From a checkpoint of a small transformer trained on Wikipedia.
Size: 3 heads of 128 (1 for keys and values), vocabulary 41963, 55.6M parameters.
Each number is 50 + 10 x the weight over its row's rms, rounded and kept within 0 to 99. Layers, rows and columns count from 0. The size before them is the row's rms in percent of the matrix's.

# layer 3 MLP down (transposed), 2048x512, rms 0.0766, rows 12-39, columns 384-511
112:25 55 37 67 36 48 40 56 48 59 52 41 44 51 48 39 45 44 55 46 44 42 54 61 59 67 52 39 40 51 52 52 51 39 37 43 43 49 44 56 52 46 47 47 38 62 68 53 60 47 29 46 58 53 58 40 50 65 53 49 39 48 42 61 56 45 45 46 53 38 49 61 52 54 49 51 46 46 56 48 61 59 44 57 29 65 59 50 49 57 34 56 38 74 42 49 39 45 54 54 56 39 71 38 54 49 51 53 41 53 36 42 58 35 42 58 48 46 48 57 63 33 29 50 44 43 46 61
104:55 48 42 53 44 49 39 59 46 35 67 43 32 43 47 59 64 45 52 61 40 58 42 48 51 65 63 62 56 56 56 52 55 46 41 52 43 70 41 44 53 57 55 55 49 48 42 50 57 47 58 32 49 44 60 56 55 46 41 56 40 62 34 42 39 38 42 62 54 52 52 54 39 38 54 45 54 75 41 46 46 49 52 62 51 45 42 35 34 60 52 45 40 52 49 60 48 44 44 57 50 60 60 40 67 63 52 39 45 58 44 47 41 54 59 60 59 36 46 56 43 36 59 45 52 38 58 33
098:41 33 48 42 57 63 52 41 67 36 52 62 50 41 47 44 50 56 55 60 32 50 41 41 49 48 49 61 52 53 60 56 42 68 51 58 39 41 50 51 61 49 39 57 50 67 57 58 54 57 53 49 66 39 61 58 44 31 33 30 57 38 64 44 46 38 47 55 53 45 49 46 52 59 56 40 62 48 55 48 54 59 59 71 54 43 50 35 53 60 44 43 60 49 56 56 34 52 36 47 57 50 22 53 57 66 59 73 68 59 40 42 43 52 45 55 72 39 55 59 65 52 70 39 22 39 60 31
106:50 49 45 43 68 35 50 49 49 47 33 53 47 64 63 41 54 44 44 44 56 50 63 61 46 61 42 62 56 45 50 27 41 41 44 66 49 60 52 54 45 55 45 38 53 49 60 54 47 47 50 80 51 54 57 51 58 59 62 50 49 33 60 58 57 66 60 33 55 47 39 58 44 35 56 57 56 38 48 57 54 36 65 46 47 39 63 63 43 40 50 57 34 26 53 62 65 46 55 62 58 45 69 43 47 38 39 67 53 51 32 43 57 71 54 56 66 51 56 59 39 52 44 36 50 59 52 59
105:58 49 38 49 50 66 21 70 44 44 48 47 46 57 68 55 52 39 45 43 40 42 56 31 50 31 40 57 45 35 51 44 47 61 49 44 74 53 40 59 43 40 49 59 61 66 45 72 15 58 59 54 47 32 45 60 30 45 43 45 50 57 50 34 57 48 46 41 51 54 53 48 65 40 61 54 56 37 61 58 45 38 38 66 31 49 48 32 47 48 59 48 48 47 48 49 47 71 30 46 65 39 37 57 54 45 65 69 60 63 41 44 49 44 61 66 57 54 50 49 52 41 55 57 47 52 47 38
097:64 48 61 51 66 56 39 76 65 47 40 35 53 35 55 30 40 50 41 49 52 46 49 66 48 54 51 48 48 49 62 54 45 52 42 41 39 41 53 43 57 60 49 36 53 64 71 51 46 58 53 65 42 44 44 55 52 43 51 61 47 47 34 49 55 34 37 53 42 48 50 42 49 60 45 36 38 57 54 54 64 34 50 67 42 32 53 70 41 45 74 60 50 23 45 39 35 44 61 33 38 33 47 44 47 37 57 54 42 42 50 37 42 42 46 43 62 37 45 47 51 51 62 38 49 37 45 36
101:51 78 59 41 57 59 73 40 51 53 58 21 49 52 47 63 44 57 39 52 27 52 51 51 42 74 49 54 49 72 52 43 43 52 59 44 35 50 44 49 37 55 71 59 45 32 60 55 50 42 57 63 49 62 50 40 55 60 55 51 43 37 40 68 37 56 51 43 58 40 41 52 62 31 55 48 38 50 75 50 47 40 46 50 43 56 49 65 50 47 52 46 50 63 48 21 47 67 46 53 62 47 49 53 53 48 56 42 45 62 56 40 44 64 49 47 55 55 51 54 43 55 63 56 58 52 54 51
101:51 27 45 37 46 51 44 38 42 44 56 40 45 48 52 39 42 51 73 35 44 50 52 37 49 50 50 84 57 41 50 53 53 40 66 48 58 39 46 49 43 48 52 59 55 41 32 36 44 57 40 66 39 46 33 57 29 57 46 63 50 48 51 36 62 61 56 58 50 48 56 56 55 64 53 52 50 51 29 46 47 62 39 45 50 29 56 65 47 54 47 56 61 40 54 57 41 47 57 37 65 61 34 39 59 36 55 44 52 42 20 78 39 50 68 47 44 62 54 45 41 54 55 48 54 50 52 53
106:33 51 26 42 50 49 59 42 43 35 37 55 21 36 65 52 73 57 40 40 33 36 39 56 21 53 46 45 49 45 28 61 46 58 46 66 52 24 54 57 49 44 62 53 42 35 37 53 61 53 47 56 59 34 37 40 54 46 63 52 51 57 60 63 36 62 62 38 60 49 53 43 52 60 41 47 62 39 58 40 56 35 47 41 52 43 45 26 45 61 40 68 56 62 34 51 52 43 44 71 41 50 43 48 47 75 48 53 52 63 63 57 60 70 51 54 35 46 62 38 55 48 57 51 60 58 43 52
100:63 64 41 50 54 47 39 53 38 40 44 51 56 69 44 54 48 58 47 43 45 45 66 35 49 59 51 49 34 41 39 51 59 51 48 48 35 46 22 57 56 60 47 55 30 35 64 45 53 37 57 51 53 49 35 45 44 68 40 60 42 49 52 64 69 45 57 42 45 71 61 46 48 54 58 55 36 68 33 55 48 39 59 75 68 53 41 73 46 35 63 52 50 48 39 34 48 40 45 27 50 44 42 43 50 52 52 44 44 43 48 44 32 49 40 45 55 31 50 37 40 55 49 55 52 49 54 59
100:45 69 46 56 68 75 55 35 54 41 48 64 69 62 45 54 44 65 51 61 48 59 46 40 61 53 51 59 51 55 41 56 45 77 48 52 51 48 40 47 39 61 42 56 57 51 45 38 36 54 51 61 55 51 58 56 36 37 34 64 56 64 49 50 39 53 66 34 49 54 38 48 46 58 41 62 38 41 44 52 68 56 38 55 63 58 51 41 74 50 59 63 46 45 54 65 53 56 39 41 53 48 51 55 30 40 57 49 44 48 42 34 44 68 29 61 51 54 63 55 71 41 48 42 66 63 49 39
100:66 50 45 39 26 50 38 66 57 43 39 39 62 62 50 50 54 58 51 33 49 48 35 69 31 55 62 46 54 46 61 48 52 53 56 50 54 58 59 46 64 42 53 54 36 56 27 46 43 39 56 48 61 37 55 60 60 74 40 49 47 29 57 42 52 45 31 39 52 45 51 61 53 51 39 66 58 50 40 66 71 46 26 45 50 41 51 44 55 54 39 62 46 53 37 63 26 63 55 43 56 55 31 47 56 28 50 62 44 40 41 41 50 54 47 41 70 46 45 50 33 63 53 49 60 48 50 51
111:52 52 45 52 56 54 45 50 54 56 55 54 44 24 37 34 50 65 55 59 48 47 36 62 48 83 62 43 56 39 42 57 54 42 50 41 60 55 51 46 61 47 48 52 44 54 25 44 27 61 34 59 62 48 44 52 57 43 44 28 76 54 57 66 49 65 55 52 37 45 47 40 47 34 52 49 63 55 52 20 57 50 41 47 44 41 34 37 63 25 65 62 65 39 51 30 29 43 54 47 39 48 57 45 59 52 36 31 45 41 63 38 62 44 45 50 63 45 70 66 55 49 64 39 66 49 36 41
090:53 49 31 62 55 65 26 44 51 47 42 59 51 39 39 49 54 37 45 63 46 51 50 49 34 65 55 46 43 61 47 60 60 47 48 41 52 56 54 38 53 45 57 37 60 55 59 57 53 21 45 53 35 64 72 57 40 66 46 51 51 60 51 50 34 49 77 37 71 39 38 58 62 48 50 45 49 55 46 58 34 71 46 46 49 48 50 63 48 48 52 64 55 64 69 43 44 38 48 39 37 48 33 56 25 47 55 56 36 55 56 51 38 49 65 40 51 68 30 53 51 45 50 53 43 38 35 56
085:41 52 44 56 57 55 47 57 56 46 46 48 51 48 48 57 52 57 59 60 52 47 46 37 62 46 71 66 51 47 33 62 55 69 42 38 61 61 42 38 54 50 51 56 60 51 53 33 40 62 36 58 48 54 44 65 59 53 59 55 32 64 56 41 45 60 51 46 61 44 50 59 58 42 53 43 54 61 51 42 58 51 48 62 66 38 42 49 65 49 66 50 44 49 61 22 44 79 69 55 74 70 63 63 68 45 67 65 25 49 58 44 71 56 38 58 51 50 52 43 63 69 43 52 51 43 41 44
091:53 48 65 58 59 57 42 23 55 60 36 47 37 38 54 51 57 48 49 48 45 40 40 45 42 43 52 55 53 46 51 51 52 65 47 41 58 44 56 43 24 42 42 53 52 43 42 58 28 47 53 51 64 42 64 55 48 38 48 56 44 63 47 58 52 52 55 63 41 35 46 41 44 52 47 64 64 50 52 57 46 70 49 50 61 31 47 71 42 59 64 57 44 51 45 40 80 64 50 55 59 37 42 34 57 40 62 48 36 23 66 33 66 40 56 63 45 35 60 39 44 48 51 39 31 43 90 45
100:40 66 64 58 41 47 32 41 48 32 49 36 42 61 55 55 57 48 56 50 41 47 52 56 50 37 64 37 54 62 38 46 71 47 32 46 68 41 51 41 54 47 61 49 34 60 46 42 44 56 46 52 68 53 60 56 43 52 41 55 45 66 57 40 48 57 62 50 48 64 46 62 48 51 65 33 68 59 69 44 50 67 47 25 42 54 29 32 50 71 48 57 27 54 62 61 39 56 73 52 47 39 46 53 66 43 39 51 50 33 47 44 66 45 39 68 53 44 48 44 54 59 63 58 44 53 59 43
114:35 38 58 30 39 55 36 35 53 52 53 62 50 31 58 59 56 67 58 53 43 67 33 56 45 49 51 41 53 63 56 49 49 42 43 29 38 48 53 34 29 37 39 50 44 55 58 37 55 55 56 44 35 49 44 48 48 49 50 63 32 60 47 65 31 51 49 57 37 52 51 53 47 69 43 46 46 61 53 52 33 61 33 51 38 55 59 43 56 50 68 63 40 42 47 49 27 56 57 35 56 43 44 57 46 42 54 39 62 46 45 57 39 59 50 39 53 68 31 67 61 49 42 64 58 54 41 46
097:44 48 61 58 36 40 24 39 42 56 49 39 43 75 33 46 57 42 40 54 51 44 43 50 58 45 51 50 45 41 52 39 55 49 49 54 72 50 49 59 43 37 60 44 45 48 46 49 52 50 52 62 64 41 46 42 52 46 39 74 28 53 48 29 55 48 51 45 47 42 64 69 46 48 56 34 56 41 45 40 46 17 47 49 51 57 39 40 64 55 49 53 64 49 50 50 58 57 73 50 37 47 58 61 55 39 45 41 46 36 43 47 45 38 46 50 46 42 62 36 41 62 44 55 51 63 53 63
090:47 57 35 59 52 67 37 58 61 52 40 40 57 62 55 56 64 57 71 50 51 54 42 37 63 40 46 65 44 69 53 67 42 57 52 32 36 53 52 65 67 44 55 52 33 46 54 40 57 51 45 43 55 32 42 56 44 47 50 47 33 52 59 20 44 36 77 62 54 34 50 42 65 48 40 51 35 58 47 45 67 46 55 36 55 36 41 26 53 57 51 39 37 51 60 68 52 39 58 42 57 43 43 34 46 47 57 57 41 48 44 44 49 51 56 46 36 52 52 46 62 39 48 25 53 48 46 36
098:51 42 48 62 52 31 51 51 40 36 51 47 52 50 55 64 54 65 56 58 78 44 41 53 43 38 41 54 62 70 51 51 56 49 50 62 57 49 40 60 45 55 46 57 55 68 35 48 39 40 41 27 55 52 37 56 34 65 58 51 21 50 44 35 60 55 50 42 22 43 51 46 54 52 62 51 64 65 54 51 27 36 51 75 54 48 60 41 44 31 60 51 46 56 36 79 53 46 52 42 50 64 36 48 55 52 61 64 65 49 57 53 44 59 60 38 51 67 53 55 63 45 46 58 52 37 48 45
099:53 45 41 45 36 55 48 34 59 33 60 53 64 52 38 48 45 52 62 42 25 34 45 64 74 59 51 34 62 55 43 51 38 50 58 41 40 57 55 49 56 27 58 41 30 43 49 64 58 51 41 42 35 48 44 46 68 49 37 53 47 64 64 44 54 48 59 58 48 38 54 54 72 60 49 51 48 56 48 44 49 53 53 54 49 37 49 71 64 28 50 45 45 76 58 36 57 68 51 56 41 36 45 44 56 59 46 46 52 46 52 49 59 53 42 47 54 38 44 54 51 53 59 52 65 45 56 52
087:49 43 50 36 38 58 49 34 57 56 52 62 55 50 58 43 57 44 48 51 38 45 49 29 61 41 48 58 57 41 57 49 59 57 51 55 35 58 50 58 40 47 51 54 46 51 63 53 51 56 67 48 47 37 38 46 43 46 16 45 28 54 40 37 51 52 48 44 53 48 58 36 74 40 43 63 42 54 48 41 61 51 56 46 46 64 68 46 53 44 64 85 46 40 48 51 43 53 44 46 36 38 48 68 49 51 49 45 48 55 48 59 75 54 23 43 69 39 43 58 42 34 46 37 41 46 64 62
098:79 51 64 52 41 49 34 53 52 38 36 59 54 39 60 44 45 50 41 60 49 51 53 39 62 71 64 53 46 50 31 47 47 28 49 61 75 55 54 48 59 50 35 43 69 57 37 50 55 50 56 48 49 65 42 61 68 39 64 57 53 54 40 45 50 46 39 47 40 48 46 53 51 53 51 47 44 42 55 53 57 56 50 50 63 47 67 39 50 48 49 52 59 40 60 67 48 51 33 40 50 54 43 47 39 52 57 63 56 65 50 60 22 48 44 50 67 57 53 48 55 61 40 40 67 50 29 28
099:32 65 60 49 42 45 54 54 46 34 53 53 52 56 47 44 58 41 50 50 52 40 53 47 42 39 23 43 49 74 46 43 47 51 49 50 59 53 46 58 63 61 54 54 38 49 44 40 59 54 50 62 53 30 60 36 75 51 58 36 52 52 74 46 31 61 50 64 38 49 58 48 52 52 53 66 43 49 50 36 41 57 46 62 52 31 54 62 48 47 59 39 55 60 54 35 48 59 56 36 59 41 35 48 64 51 57 47 61 43 57 60 41 65 44 68 56 53 51 35 61 47 50 45 52 68 56 60
098:48 62 52 49 54 55 53 33 66 63 75 45 52 57 47 55 61 45 48 51 53 50 39 58 46 46 60 51 53 42 66 33 64 37 55 64 59 58 63 61 59 42 41 44 61 54 40 58 45 49 39 60 67 51 57 57 61 36 45 44 70 49 48 35 36 54 45 55 53 62 51 66 44 45 36 41 54 38 46 50 55 67 47 48 52 53 49 52 48 48 77 57 62 64 39 37 43 55 71 59 52 55 49 45 68 49 49 36 45 44 42 51 55 49 62 75 50 67 41 54 39 43 52 49 53 35 60 38
105:41 46 71 53 52 52 56 31 64 47 47 41 46 58 48 46 56 54 45 40 51 42 61 58 62 51 57 40 53 51 78 42 42 51 54 49 49 59 45 56 62 47 50 50 52 48 57 53 44 44 66 48 47 48 42 52 43 26 52 30 60 56 44 50 59 56 66 53 42 54 45 50 69 40 45 31 59 52 39 38 58 52 29 33 28 50 29 42 51 66 69 67 50 47 43 48 49 57 52 52 64 52 60 41 57 45 55 70 43 46 32 40 28 43 68 35 55 60 45 51 44 47 45 41 38 64 49 38
094:40 53 37 38 50 52 64 54 63 56 40 35 40 38 46 41 53 42 45 63 40 43 41 48 30 68 35 46 43 54 48 48 36 64 67 58 68 68 53 24 48 52 37 44 54 43 45 52 61 57 43 37 35 46 60 45 49 70 59 59 51 49 53 54 33 55 36 49 52 42 35 34 56 35 60 53 64 63 65 60 50 47 22 41 46 54 42 49 45 46 63 48 60 64 49 40 52 57 40 60 48 56 64 53 45 49 59 53 48 43 49 53 40 66 28 49 27 58 46 58 30 54 50 60 74 40 69 59
# layer 3 MLP up, 2048x512, rms 0.0817, rows 13-39, columns 384-511
099:37 52 56 64 50 36 42 33 58 47 49 48 56 56 49 47 36 33 46 24 68 54 49 48 72 51 33 51 60 63 54 43 42 51 50 74 43 47 58 49 44 46 47 41 56 72 47 34 58 65 48 55 53 45 36 60 42 62 50 42 54 49 37 52 50 58 51 52 53 73 51 53 46 50 52 39 50 42 49 44 61 47 44 45 54 56 50 41 45 51 46 51 54 50 47 47 54 38 39 46 48 35 58 40 56 43 58 50 59 52 50 34 44 46 51 47 47 47 49 51 51 64 43 53 56 46 49 44
092:44 31 63 59 66 46 44 68 41 52 51 62 58 39 51 38 35 65 41 49 64 53 49 41 44 26 51 50 42 54 60 42 53 55 62 44 46 62 61 49 30 62 56 57 72 69 51 52 50 32 42 57 55 53 64 57 47 35 53 58 56 63 46 43 51 38 62 64 36 37 39 55 64 68 42 51 44 41 58 60 54 53 57 49 54 47 52 47 60 33 44 50 67 49 56 38 57 55 40 51 44 51 55 56 53 60 69 58 47 56 49 54 60 44 52 49 49 59 74 54 50 44 36 32 45 47 66 55
100:44 65 43 41 45 56 32 58 34 51 41 44 62 37 43 44 42 59 62 59 53 72 38 47 47 30 56 38 44 57 52 59 48 58 41 47 57 63 59 49 57 51 65 50 55 51 47 58 43 68 54 53 40 74 33 38 55 52 32 37 49 55 56 54 51 70 42 37 40 42 56 53 58 27 44 48 38 39 32 43 37 59 58 56 30 50 57 60 51 38 33 47 42 51 57 52 65 49 29 56 38 38 65 50 52 54 53 68 39 45 65 59 43 67 43 59 58 51 27 37 51 42 61 66 44 43 59 70
102:49 52 26 31 53 50 50 57 42 45 80 59 22 53 52 37 36 47 55 43 38 50 51 48 59 43 54 73 20 47 41 34 57 46 43 50 65 46 47 57 42 61 56 50 62 50 55 54 54 58 51 57 37 42 69 68 51 59 58 61 46 46 50 56 52 50 37 44 55 54 63 42 45 34 42 43 63 49 57 61 45 39 76 63 66 52 48 39 56 37 64 38 51 46 44 39 52 52 40 51 58 63 52 43 39 40 54 30 47 62 39 49 39 61 45 59 56 43 32 81 42 58 55 50 39 54 48 37
098:48 56 38 39 36 44 62 37 45 52 42 53 39 56 33 61 51 49 67 64 52 64 37 48 71 44 44 41 51 49 40 33 45 50 56 50 47 56 61 59 44 40 75 55 38 34 26 61 37 40 69 36 56 46 38 55 46 65 53 31 46 59 56 51 43 64 56 46 71 38 47 50 40 47 42 50 86 47 64 46 61 49 61 54 59 56 47 38 50 63 22 48 40 48 50 61 56 55 43 52 63 52 48 52 53 51 41 57 41 47 40 55 53 46 54 62 54 46 58 42 48 48 43 44 30 45 47 49
102:49 49 52 47 57 64 56 60 55 51 59 65 44 50 48 54 50 42 46 46 62 44 42 56 63 32 51 41 57 32 48 41 41 60 58 48 58 41 58 62 48 60 33 42 66 48 62 57 51 41 49 37 52 69 43 51 30 39 52 51 54 48 53 44 46 30 69 54 40 56 52 36 43 34 32 46 68 51 52 49 50 31 45 54 31 37 61 44 40 54 69 28 39 48 48 46 46 37 46 64 57 31 45 59 52 49 39 43 45 49 54 59 48 64 46 42 34 48 42 53 62 34 48 43 32 45 58 54
102:58 74 82 46 54 39 32 63 53 59 83 60 53 44 35 40 46 46 59 27 58 43 44 49 34 50 43 48 27 36 58 56 58 45 50 54 22 59 46 44 65 70 40 27 39 60 56 64 43 56 40 48 47 45 37 65 59 68 46 71 45 30 52 59 57 54 46 37 62 50 43 42 55 67 56 60 54 39 47 56 40 37 51 58 34 59 62 51 50 47 49 45 52 63 66 61 31 52 49 46 48 46 43 45 55 56 54 50 61 38 55 56 55 40 44 41 44 50 41 29 41 54 67 47 58 46 60 41
104:36 42 53 63 55 51 56 49 55 50 42 39 36 43 42 60 55 52 37 34 53 48 49 58 56 49 51 59 51 38 43 63 42 36 57 54 55 52 46 46 44 60 52 62 52 31 66 40 42 64 55 60 47 55 29 53 63 49 81 58 63 53 57 53 37 34 41 61 49 41 56 41 46 65 49 56 33 50 40 45 51 51 34 63 52 55 44 66 63 32 54 52 32 53 50 46 60 56 37 63 47 47 47 40 44 48 56 55 39 33 56 66 57 66 60 43 49 53 48 58 45 59 46 48 55 60 57 64
098:28 33 47 45 47 65 47 46 49 48 51 48 43 50 54 56 55 44 40 39 54 62 48 54 54 33 51 55 44 29 61 44 58 45 60 53 38 62 59 49 54 45 44 44 49 71 35 53 47 58 54 66 44 68 51 65 42 44 59 29 45 69 47 48 30 49 51 65 43 63 50 55 31 61 64 66 52 51 42 55 71 39 45 54 44 47 55 48 44 38 45 52 46 54 49 54 58 57 44 47 52 44 46 51 47 62 59 51 56 45 61 56 61 42 47 44 53 70 54 61 50 39 36 47 55 54 38 49
102:67 55 29 49 43 46 50 51 37 64 48 32 35 42 49 54 40 40 56 65 48 48 48 49 69 36 57 66 53 44 55 56 41 44 41 79 49 46 64 70 60 52 44 46 50 34 50 46 56 53 40 59 39 27 48 50 33 67 36 41 49 48 35 59 44 44 39 49 42 29 60 47 36 41 51 51 51 53 41 32 57 50 61 50 62 44 61 35 56 60 53 41 42 52 71 65 51 53 56 40 44 42 61 38 55 58 55 50 72 47 63 42 59 33 58 48 24 35 50 33 45 35 43 54 48 44 39 58
099:59 72 57 49 66 36 55 45 55 46 63 62 46 61 52 47 32 51 67 50 60 48 45 49 59 41 46 54 39 34 55 43 43 46 42 56 56 51 60 77 54 62 49 47 47 40 48 59 51 40 39 52 41 47 52 47 55 62 46 39 46 74 59 48 36 67 41 63 40 49 45 62 34 61 39 67 36 53 64 44 27 54 65 46 65 47 57 76 49 48 46 54 58 57 50 41 52 51 75 50 57 43 49 48 40 38 42 31 41 61 40 57 57 46 48 40 36 60 61 64 40 38 41 60 46 59 46 54
104:45 44 28 71 61 45 40 44 48 42 39 56 31 34 44 42 41 64 43 55 48 56 48 52 23 55 58 50 56 41 44 33 54 55 57 52 59 64 47 53 64 52 44 59 42 50 55 61 27 60 58 53 26 39 61 47 52 60 39 38 60 49 53 64 56 57 65 62 45 43 48 51 39 51 50 45 63 51 61 57 49 54 54 53 35 53 31 31 43 51 45 52 53 58 58 55 47 50 50 61 53 50 75 54 54 33 37 50 62 51 44 37 64 31 37 55 60 36 47 59 33 47 41 51 53 32 29 44
098:42 52 42 37 35 52 59 42 53 70 58 37 47 60 52 54 50 72 53 60 50 36 46 54 56 50 38 53 54 39 53 38 49 46 50 47 61 39 37 51 43 51 47 48 57 55 35 65 39 73 49 34 58 53 50 41 61 49 51 56 46 44 52 48 61 46 24 71 46 50 54 35 53 39 42 49 55 35 47 54 40 52 58 44 45 53 52 47 53 56 46 45 31 35 38 41 46 59 42 43 55 43 64 60 62 47 52 53 53 60 52 57 50 39 47 57 76 55 49 45 67 66 40 45 68 49 52 42
090:49 31 57 41 48 40 57 42 40 54 47 65 53 36 44 58 57 44 65 34 51 57 44 66 46 49 44 42 63 40 70 50 54 52 47 53 60 37 65 51 36 43 44 50 42 41 43 60 50 39 63 35 46 72 61 42 45 57 53 29 62 43 61 61 53 62 46 51 45 43 61 46 45 62 48 59 48 54 54 53 43 49 52 39 45 40 41 43 46 44 31 41 47 44 50 68 49 44 40 45 32 50 44 33 52 38 46 41 68 48 37 57 16 51 68 48 44 56 43 58 41 30 56 49 48 54 61 56
090:29 39 43 57 50 53 40 48 50 52 49 51 65 54 48 55 56 39 63 51 63 65 63 49 60 58 32 42 45 35 46 53 58 37 44 66 49 36 36 56 62 48 66 50 57 70 75 59 44 66 46 41 57 54 45 45 45 58 50 54 56 52 64 41 49 45 35 36 51 63 34 55 35 49 48 30 30 48 48 57 61 34 49 52 33 61 50 34 48 33 28 53 66 51 84 38 22 37 51 44 32 63 45 50 49 64 44 47 50 70 44 46 32 62 51 33 56 51 50 69 72 53 54 46 56 56 13 58
098:56 41 59 47 41 45 53 53 51 61 30 63 48 51 58 42 66 56 62 49 63 56 37 52 54 61 40 58 48 49 33 53 49 62 44 51 36 47 48 41 59 35 38 53 68 46 40 54 59 59 53 45 47 50 62 46 44 49 37 60 60 65 52 63 50 60 35 43 59 38 69 46 52 45 63 40 37 58 44 45 33 53 52 61 41 55 65 68 33 52 50 49 70 46 45 35 55 56 58 55 55 31 40 54 65 54 58 47 37 54 61 61 28 57 62 49 57 38 74 36 60 52 53 60 31 43 45 59
116:43 45 47 56 39 57 41 56 59 55 41 51 55 38 64 51 36 43 57 69 59 42 43 59 38 35 46 46 50 49 61 61 48 73 54 72 67 75 40 52 46 78 46 49 44 67 61 49 50 38 45 47 36 36 56 53 52 58 41 49 56 39 46 54 46 50 50 67 51 56 47 47 48 53 41 55 43 64 49 48 44 36 38 64 39 58 44 61 50 34 56 56 44 43 49 44 26 37 46 44 52 57 45 74 40 50 50 59 61 60 55 38 45 58 42 49 34 54 50 50 33 37 61 33 43 45 56 44
093:62 44 37 47 42 60 73 67 39 56 42 47 43 38 66 46 52 45 70 58 47 65 55 45 37 53 54 55 58 70 49 53 63 71 56 55 42 56 42 50 61 37 35 60 55 39 73 53 46 41 47 54 55 45 37 52 43 52 54 20 60 60 50 47 62 48 56 50 41 60 46 37 50 56 56 64 51 42 58 68 57 52 42 58 38 48 66 51 53 33 46 60 41 46 38 47 43 44 46 41 50 55 49 59 47 40 65 50 50 57 47 44 34 47 55 55 60 48 42 56 52 59 43 45 64 29 38 54
095:49 46 62 49 47 49 58 43 39 53 55 56 52 51 43 53 55 29 67 41 38 47 59 69 52 60 55 29 64 62 44 47 59 43 51 47 53 35 43 47 44 51 55 36 71 64 46 56 43 31 42 56 51 61 63 54 45 60 50 45 62 53 50 75 52 69 61 58 36 60 55 55 46 33 51 55 66 35 46 49 60 47 66 57 41 45 59 53 49 46 58 49 44 43 44 48 39 48 49 62 27 58 53 56 43 58 51 44 60 51 38 63 45 53 42 31 59 55 48 56 49 59 40 68 61 41 57 60
097:41 56 67 46 58 63 62 63 55 53 36 46 42 45 61 39 46 38 63 74 35 36 53 50 56 41 54 44 51 29 60 67 41 48 44 59 36 42 70 42 54 38 45 45 37 39 68 57 52 62 49 50 56 41 58 61 60 38 48 49 63 46 35 79 52 51 56 66 63 48 65 55 44 48 46 46 41 53 48 45 51 50 50 48 23 48 57 42 65 69 42 33 54 69 40 26 48 57 27 55 47 41 61 47 37 54 40 52 45 48 38 62 40 50 43 49 52 50 37 31 42 48 56 49 56 44 35 50
092:45 60 37 61 48 50 43 42 37 35 42 37 41 50 46 37 48 54 58 41 76 62 43 46 44 51 51 35 43 54 59 13 45 44 47 45 65 59 51 54 50 69 31 48 61 33 41 57 61 52 42 51 52 40 69 56 61 48 57 67 41 47 55 66 61 60 45 58 60 50 52 29 55 54 58 54 46 53 32 55 39 49 51 36 61 68 63 32 46 43 45 36 54 48 40 68 52 47 37 57 47 41 43 49 58 46 56 44 26 43 41 55 24 48 72 62 51 63 64 41 40 40 52 45 46 48 38 46
091:56 56 52 69 45 50 54 59 42 60 50 31 47 50 41 60 40 57 45 55 43 63 56 68 43 69 56 35 32 46 49 41 43 53 52 61 73 55 35 35 49 53 48 39 41 47 44 50 51 43 41 46 49 41 40 51 50 51 68 47 77 43 47 61 53 31 57 57 35 57 45 57 31 63 50 38 55 47 53 62 32 50 45 42 70 32 47 60 51 46 39 36 60 67 42 41 47 46 53 55 68 65 53 50 59 53 54 54 44 44 57 61 23 47 66 44 52 61 67 54 63 60 46 65 56 53 40 41
097:62 60 60 33 38 43 37 47 50 57 63 47 41 63 60 31 58 71 43 49 41 64 63 55 40 63 47 51 50 49 52 60 54 42 35 59 47 35 53 49 67 54 29 47 54 71 53 77 44 66 50 56 43 44 51 40 49 53 34 49 50 44 50 59 43 23 42 54 64 40 62 47 66 50 36 58 48 39 58 50 59 45 51 50 51 51 38 47 46 43 35 63 44 39 65 63 46 48 70 51 44 52 51 63 62 52 41 41 47 24 47 47 50 44 40 46 56 32 52 40 44 49 65 56 64 60 64 46
098:52 77 63 39 32 51 55 51 52 55 38 66 48 55 46 59 36 54 64 46 59 57 29 51 36 41 39 45 56 47 48 39 34 39 47 37 55 47 54 60 40 36 63 54 53 45 55 46 50 54 27 38 47 56 36 48 74 51 59 44 50 46 50 66 69 49 39 58 44 52 31 41 46 44 45 54 39 55 57 42 62 52 41 60 46 54 56 42 44 53 54 33 56 59 35 56 41 48 42 49 37 37 25 54 52 57 49 45 51 57 54 38 46 57 40 32 30 53 62 53 59 45 49 51 47 41 46 64
101:35 62 63 36 44 41 54 66 53 62 38 44 55 33 61 35 40 45 51 46 53 55 55 53 52 42 38 66 37 29 56 42 50 36 55 65 50 59 18 46 56 45 59 57 64 42 67 50 52 56 58 53 48 52 50 51 46 46 71 39 44 25 70 49 70 62 32 45 47 50 36 49 37 40 43 52 61 51 44 52 55 41 48 61 45 39 61 48 55 61 53 22 39 54 33 51 37 62 20 54 69 48 48 36 38 41 32 52 51 44 42 51 56 22 52 44 47 61 53 63 51 54 57 34 39 54 64 49
100:76 47 54 51 53 48 47 51 34 67 42 54 37 62 46 62 44 42 45 61 41 27 64 52 36 47 55 49 51 51 57 51 52 40 65 20 35 40 47 57 54 65 57 58 36 43 45 52 56 42 65 41 65 56 46 44 58 53 57 53 40 66 70 63 45 38 59 45 53 42 52 35 38 62 43 53 62 49 58 56 50 58 49 65 54 51 47 51 62 53 49 45 61 45 64 63 42 60 58 59 43 59 50 38 54 54 50 46 57 44 69 49 70 55 53 49 52 31 55 63 63 55 45 59 52 54 39 54
090:31 66 66 66 50 57 38 42 59 37 61 54 61 53 42 65 39 61 53 54 53 55 52 44 56 53 56 44 63 37 40 67 56 36 64 44 58 46 44 75 49 57 53 33 42 68 42 32 60 47 63 59 75 57 53 48 35 47 59 48 53 61 35 48 39 54 39 53 51 50 48 47 29 58 31 45 49 24 19 41 50 28 54 60 42 36 57 51 38 56 49 56 41 49 62 68 29 40 43 55 49 64 51 60 46 54 42 55 56 60 67 54 49 43 63 57 65 44 58 43 43 41 32 51 58 46 42 54